Weights of a small GPT-style language model, trained from scratch on English Wikipedia.
Architecture: LayerNorm before each block, rotary positions, biases, untied embeddings.
Training: 108M tokens, 3299 steps.
Each number is 128 + 24 x the weight over its row's rms, rounded and kept within 0 to 255. Layers, rows and columns count from 0. The size above them is the row's rms in percent of the matrix's.

# layer 5 attention output (transposed), 192x192, rms 0.122, rows 44-52, columns 0-191
size [ 94  94  98  98  94 103  98 108  89]
[[124 117 106  90 128 160 123 134 132 144 122 102 142 125 121 168  88 130 107  90 140 122 102 149 124 143 123 137 171 140 102 125 111 138 131 200  69 104 185 129 166  92 114 101  87 143 139 119 164 135 112 118 118 140  84 151 140 143 105  95 129 113 140 140 155 120 125 124  97 101 138  96 103 123 115 141 162 139 137 174 145 105 143 195 119 126 102 135  97 118 141 150 113 129  96 120 120 126 134 128 105 104  83 144 130 149 132  93 166 112 107 139 107 130 134 125 116  92 156 110  85 128 177  87 132 108 140 115 105 146 158 111  90 133 112 115 175 153 129 143 160 119 154 175 117 129 130 138  86 166 127 165 105 124 117 162 140 126 126 123 151 129 107 131 144 122 136  86 127 136 125 121 108 116 129 171 150 148 100  75 139 183 149  83 138 163 161 123 144 116 114 112]
 [137  97 115 157 148 129 114 158 118  92  71 121 135 150 125 144 131  99 170 141 155 124 133 115 137 145 164 114 106 144 112 143 110  81 155 128 107 123 141 119 143  98 150 145 138 135 103 146 178  93 146 144 133 123 124 136  98  95 114 129 107 176 189 136 137 129 134 105 154 154 118 138 119  97 123 155 161 110 102 130 183 105 109  98 152 158 133 128 150 111 111 125 181 124 111 137 107 135  95 108  93 166 159 153 113 146 162 143  94 119 140 122 147 159 122 151 134  88 136 116 139 147 127 140 136 139 127 129  90 134 127 139 176 126 127 146 139 118  94 157 170 149 151 106 122 148 112 131  96 131 131  93 118 133 141 102  70 106 145 157 110 141  96  91 126  95 100 133 102  93  90 177 148 157 147 124 157 133 160 116 122 181 147  98  56 161 101 131 123 121 123 116]
 [112 143 126 150 134 117 151  57 113 106 141 103 123  94 121 100 144 155 123 123  89 102 101 113 172 137 133 115 100 116 165 133 128 122 115 150 129 110 163 104 149  73  82 121 117 173 100 143 121 118 129 154 146 148  95 117 151 151 146 130 134 103 112 130 153 148 163 170 114 126 113 121 112 149 120 114 154 137 148 172  75 141 102 170 145 126 114 129 132 138 119 131 159 134 174 169 163 108 102 116 143 137  90 188 127 182 144 100 115 135 182 135 122 164 110 110 118 135 107 124 195 112 136 169  98 165  99  98 135 131 150 136 120 184 121  92 159 145 110 150 143 145 126 132 119 100 126  92 129 136 128 104 148 113 162 142  95 119 141 115 132 121 138 113 136 118 102 139 119 111  87 139 134 101 127 131 138 143 172 108 113  70 120 125  99 135  93 108 120 135 149 130]
 [102 109  96 149 100 122  95  87 117 131 108 153 119 154 129 185 159  71 131 165  95 154 101 140 137 112 137 121 114 162 141 109 108 122 109 125 131 102 107 117 161 118 136 131 144 189 171  80 133 129 151 110 131 112 123 154  97 111 116 103 105  93 107 186 133 156 147 147 122 144 126 128 155 128 141  69 159 138 152 152 158 132 127 133 130 154 105 114 142 148 138 151 151 171 113 130 146 154 142 140 144 153 154 107 126 110 128  99 118 140  90 153 138 128 170 192 110 155 147 116  61 106 109  91 130 150 120  80 139 101 145 167 136 114  96 102 154 120 114 136 128 121 161 107 127 122 145 159 110 122 152 130 136 109  99 186 119 145 106 136  95 136 148 151 144 116 133 114 155 129 116 136 127 114 171 128  99  97 139 124 101 123 140 138  83 116 108 130 102 106  88 153]
 [116  99 138 114 177 146  92 119  92 170  97 159 121 124 126 123 155  85  83 144 121 124 139 125 130 105 126 132 141 159 133 162 162 135 121 143 211 119 136 151 101 134 140 151 124 137 129 102 105  86 127 149 160 143 120 127  83 122 153 135 179 106 115 106  75 110 109 148 104 165 132  97 126 106 143 112 113 124 121 125 105  83 143 134 128 111 110 104 119 154 131 151  88 159 130 134 142 126 119 101 162 171 106 115  94 144 127 124 170 141 138 127 164 134 103 150 162 134 155 114 148 147 116 188 150 128 105 150 127 142 130 108  99  95 108 115 141 147 115 106 130 146 182 152 121 123 141 169 131 140 155 129 118 118 139 150 115  97 104  83 125  96  89 145 114 160 108 108  76 116 153 126 130 102 147 118 154 110 111 120 113 147  95 126 101 108 123  99 148 163  90 181]
 [105 147 173 101 177 148  98 177 109 106 149 147  98 159 129 101 133  89 130 107 115  83  98 106 137 154 111 118  87 106 134 140  95 116 152 117 121  78 144 110 135 116  92 164 153 115 161 160 121 157 114 117 133 129 138 113 124 135 159 116 111 123 113 138 164 124 114 125 128 114 122 124  88 120 132 133  80 158 122 107 147 114  96 111 121 135 127 126 114 136 135 142 130 187 131 124 115 125  97 121 139 135 123 144 149 163  96 163 119 125  86 137 141 154 145 159 109 167 119 139 126 165 127 173 150 136 117 111 159 134 134 126 123 130 111 132 108 161 177 150 135 113 158 120 159 112 200 155 121 156  96 136  85 139 127  99 132 102 138 128 126 111 126 180 107 124 132 122 143  44 158 118 118 121 141 185 137 121 132 111  76 151  97 131 100 106 114 177 111 138 118 119]
 [133 100 145 124 152 171  95 137 125 137 130 110 129 144 173 145 127 121 124 115 177 106 108 108 119 133  72 145 147 111 140 126 128 136 150 104 113 162  99 109 144  80 107 123 124 124 125 151 166 133 125 112  84 121 103 150 136 119 106 153 178 145 104 135 135 157 100 146 103 133  83 156  66 115 137 129 117 156 130 121 204 130 141 137  80 149 129  82 143 125 128 141 126 103  96 130 136 131 132 112 144 119 150 122 126 176 128 114 117 122 138 119 120 166 108 126 116 128 145 143 114 134 152 100  92  90  66 180 168 135 112 127 157 185 127 144 140 125 168  74 162 152 128 126 122  98 149  99 138 135 128  82  89 116  88 113 105 144 146 145 115 142 151 151 153 150 158 133 130 155 124 116 113  94 142  91 135 121 152 113 117 105 105 142 112  94 126 138  77 127 159 148]
 [120 179 146 136  94 143 133 145 133 137 105 116 157 127 127  80 102 141 150 116 196 165 166 113 105 136  84 149 108 136 154 160 113 125 116 127 160 105 118 121 132 176 139  88 120 141 124 114 110  99 140 129 114 100 114  83  95 155 155 117  88 141 168 145 152  96 157 143 130 140 127 122 135 194 113 130 137 132 108 148 131 119 121 135 166 125 108 158 120 122  77 154 117 144 137 123  93 104 159  79 149 132 104  85 120 140 135 136  98 163 119  93 114 136 143 100 142 129 134 113 124 104 148 156 109 156 107 120 122  72  80 136 130 147  94 116 113 154 119 180 128 126 121  98 123 123  97 117  99 163 134 172 151 115 101 116 123 132 104 158 148 136 155 133 114  98 103 117  72 144 100 157 147 118 163 153 165 146 126 112 127 171 108 138 122 113  80 150 127 115 143 128]
 [147 144  84 121 172 124 133 157 135 164 146 124 109 108 165 148 158 142 169 149 141 104  98 124 130 137 123 142 157 158 150 130 158 155 129 124 176 142 152 108 140 102 126 109 147 148 109 119 158 133 143  96 139  55 116 154 147 139 142 138 109 111 104 137 152 140 140 126  49 123 172 113 123 169 117  82 128 147 113 122 138 119  93 104  82 142 117 101 131 150 108 148 151 105 120 125  82 145 128  85 145 163  98 159 103 119 154 124  74  94  62 182 102 105  80 152 110  96 148 151 123 125 151 163 136 118  98 138 151 122 111 105 143 141 124 130 114 141 146 123 144 139 157 128 137 131 144 127 136 162 112 130 184 124 127 128 130  94 139 162 129 139 158 121 114 123 112 159 113 134 153 111 130  89 137  94 155 121 138 144 149 120 129 110 106  81 140 152  99 114 120 123]]
# layer 5 attention value, 192x192, rms 0.137, rows 45-52, columns 0-191
size [ 94 103  98  98 104 100 105  93]
[[142 110 139 105 147 115 131 140 120 110 145  93 171 133 109 121 154 126 137 144 138 161  73 118  89 129 117 180 148 123 118 139 131 100 119  86 108 119 172 107 124 125 151 112 115 113 144 152 105 100 155 155 120  87 125 138 145 140 128 149 148 122 112 139 122 155 109 191 109  91 141 151 179 110 121 144 102 162 106 122 133 125 154 147  67 129 141 107  95 103 148 116  76 146 133  99 153 163 150 102 151 127 138 125 115 145 102  82 114 156 118  82 162 150 117  98 130 146 129 118 139 119 130  90 130 114 125 147 130 112  92  82 135 125 149  75 140 179 136 135 121 117 130 121 127 131 105 150 141 168 141 144 132 127 157 145 142 133 164  89 114 125 151 112 125 136 151 135 107 157  69 125 139  88 146 147 147 146 151 124 168  88  88 161 180  90 170 121 133 140 156 131]
 [155 117 149 115 110 155 169 154 131 134 114 127 133 151 115 134  88 112 160 167 143 112  87 132 126 130 125 125 140 124 164 109 151 133 133 110 122 123 131  92 119  88 187 139 155 144 150 142 122 137 145 146 136 153 125  86 111 104  79 154 143 123 143 121 105 131 112 118 113 170 146 150 142 118  81 139 116 151  97 118 144 137 124  82 155 135 159 107 132 117 116 137 138 133 135  95 137 146 153 113  90  99 173  85  90 101 152 107 147 154  81 116 131 105 158 137 125 168 178 130  80 149 115 117 146 158 127 150 114 118 126 128 112 131  80 179 133 112 138 176 117 117 152  75 165 116 105 102 138 161 139 129  88 191  59 111 126 101 107  88 142 135 114 111 136 144 144 102 142 136 145 124 150 134 147 127 147 101  80 151 136 138 168 135 121  95 154 133 133 124 146 112]
 [173 154 155  94 133 158 120 138 164 113 137 152 143 113 147 153 125 153 108 107 138 104 177 111 118 117 120 187 171 127 139 109 133 102 113 153 121 155 142 156 141  74 108 118  92  66 125 123 150 112  97 173 101 120 125 101 150 142 113 116 152 142 112  95 131 128 142 135 125 147 200 130 131 121  66  61 144 101 129 154 137 128 145 115 128 110 108 129  92 143  93  98 129  81 133 146 111  99 128 118 148 156 142 121 133 132 129 142 140 119 148 133 124 127 142  89 127  99 151 158 153 115 133 134 105 133 126 151  98  88 131 145 151 170  80 122 113 153 129  83 130 170 103 129 146 126  92 129 184 142 125 141  92 135 148 110 113 107 132 158 120 164 126 167 138 160 134 134 150 133  97 116 114 145  96 121 132 124 130 143  81 130 177 155 118  83 132 132 121 143 143 122]
 [ 96 127  94 116 131 131 109 150  93 124 105 144 138 131 151 139 142 145 149 111 113 106 133  78 128  82 166  93 107 125  98 133  90 115 110 164 163  82 103 116 164 103 146 159 173 154 139 148 103 142 100 127  85  97 134 133 169 104 140 181 132 128 139  88 141 147 159 101 132 136 158 113 138 143 142 134 157 124 127 123 133 148  75 165 143 116 132 144 124 108 118 130 133 133 133 132 190 138 104 116  93  94 120 113 144 149 140 137 134  98 165 117 127 102 106 126 130 138 143 151 114  80 140 106 104 106 124 109 100  57 188 133 126 129 144 161 125 116 131 191 160 138 109 106 153 112 150 122 137 132 131  96 144  80 119 108  86 164 118 122 143 112 144 158 118 147 172 131 146 160 157 106 130 146  72 113 113 103 133 129 116 116 121 142 130 129 141 180 150 137 132 120]
 [140 144 127 184 112  98 136 122 105 130 116 127 145  68 167 113 116 131 112 134 154 157 130 106  91 159 153 143 177 128 180  87 106 103 116  86 161 115 100 116 143 149 159 114 134 187 100 118  84 133 115 105 118  93 166  73 123 134 141 146 121 129  98 127  90 164 131  96 134 137 122 131 142 142 119 134  99 106  82 160 134  97 109 129 155 115 104 117  90 123  99 137 108 109 117 143 123 183 131 127 133 141  82  93 135 117 101 111 107 111 115 135 152 160 112 178 133 115 152 190 165  90 138 151 113 136  94 131 109 121  85 173 139 129 120 116 121 141 138 111 130 113 142 167 125  75 142 140 138 118 123 124 130 157 128 121 136 159 152 135 137 146 141 183 116 138 118 141 183 115 142 117 138 150 156 153 130 124  91 147 114 128 103 115 115 116 162 149 135 113 141 130]
 [150 105  82  89  79  78 126  76 106 161 126 157 131 135 134 111 174 126 154 111 149 142 136  94 145 119 118 140 135 144 175 132 167 109 186 141 106 140 126 144 109 103 142 164 145 150 127 134 157  99 148 129 109 136 105 146 150 112 153 114 147 102  86 148  74 105 122 107 120 157 111 125 127 147 104 126 124 104 120 119 124 195 143 124 131 141 126  76 102 136 138 159 130 142 131  99 120 145 112 141 120 150 155 112 155  84 149 186 111 110 125 113 154 173 180 104 127 142 154 123 130 115  91 146 157 142 146 126 104 120 136 131  95 145 117 118  94 140 128 117 104 102 126 122 131 151 145 146 122 122  94 162 140 108 175 133 127 141 150 143 141 107  99 133 152  93  83 116 162  71 175  91 117 114 120 141 149 176  99 133 125 113 105 106 112 132 141 137 132 128 116 163]
 [148 128 108 173 124 105 148 166  94  78 158 156  96 103 101 126 141 110 133 149 102 119  80 171 130 139 172  74  98 122 106 142  93  98 146 126 137 143 113 142 117 129  97 122 107  80 126 125  92 159 135 130 162 118 172 127 145 133 120 138 168 149 101 143 129 156 120 154 118 131 141 177 132 110 128 170 129 173 135 115 150 113 114 148 112 127 150 133 125 125 127  98  81 122 130 119 121 164 114 127  99 114  61 144  82 128 128 127 160 120 143 105  86 134  79 162 124 144 107 118 108 174 128 157 141 130 143 160 143 145 157 140 120 133  86 136 150 121 158 120 110 115 126 124 100 133  90 153 104 128 142  91 131 122 131 146 187 136 137 124 114 149 123  94 160 100 152 104 133 114 106 156  75  96 106 146 108 135 112 155 160 170 178 131 151 123 134 124 150 125 129 117]
 [ 89 119 136 120  94 112 105 104 154 145 147 115 117 153 150 138 145 115 162 114 110 133 153 143 146 145 105  95 143  95 160 124 152 133 107 138 158 120 161  79 139 120  93 149  74 111 163 130 171 124 128 105  86 110 154 106  78 138 136 128 120 149 109 103  72 120 118 104 164 157 145 131 172 128 127 125 154  94 104 132 143 111 121 142 127 148 116  87  46 114 129 148 135 149 133 105 141 132 159 149 115 129 154 121 129 139 122  99 103 128 166 122 133 154 168  87 142 164 136 124 107 102 132  71 116 108 119 161 127 167 143 158 124 156 130 137 105 133 163 109 106  91 108 147 128 167 150 138 135  92 139 107 114 137 105 139 128 123 122  80 156 127 100 128 130 128 159 110 195 100 117 129 121 101 101 153 172 145 143 132 107 138 136  85 148 115 143 151 124  95 152 159]]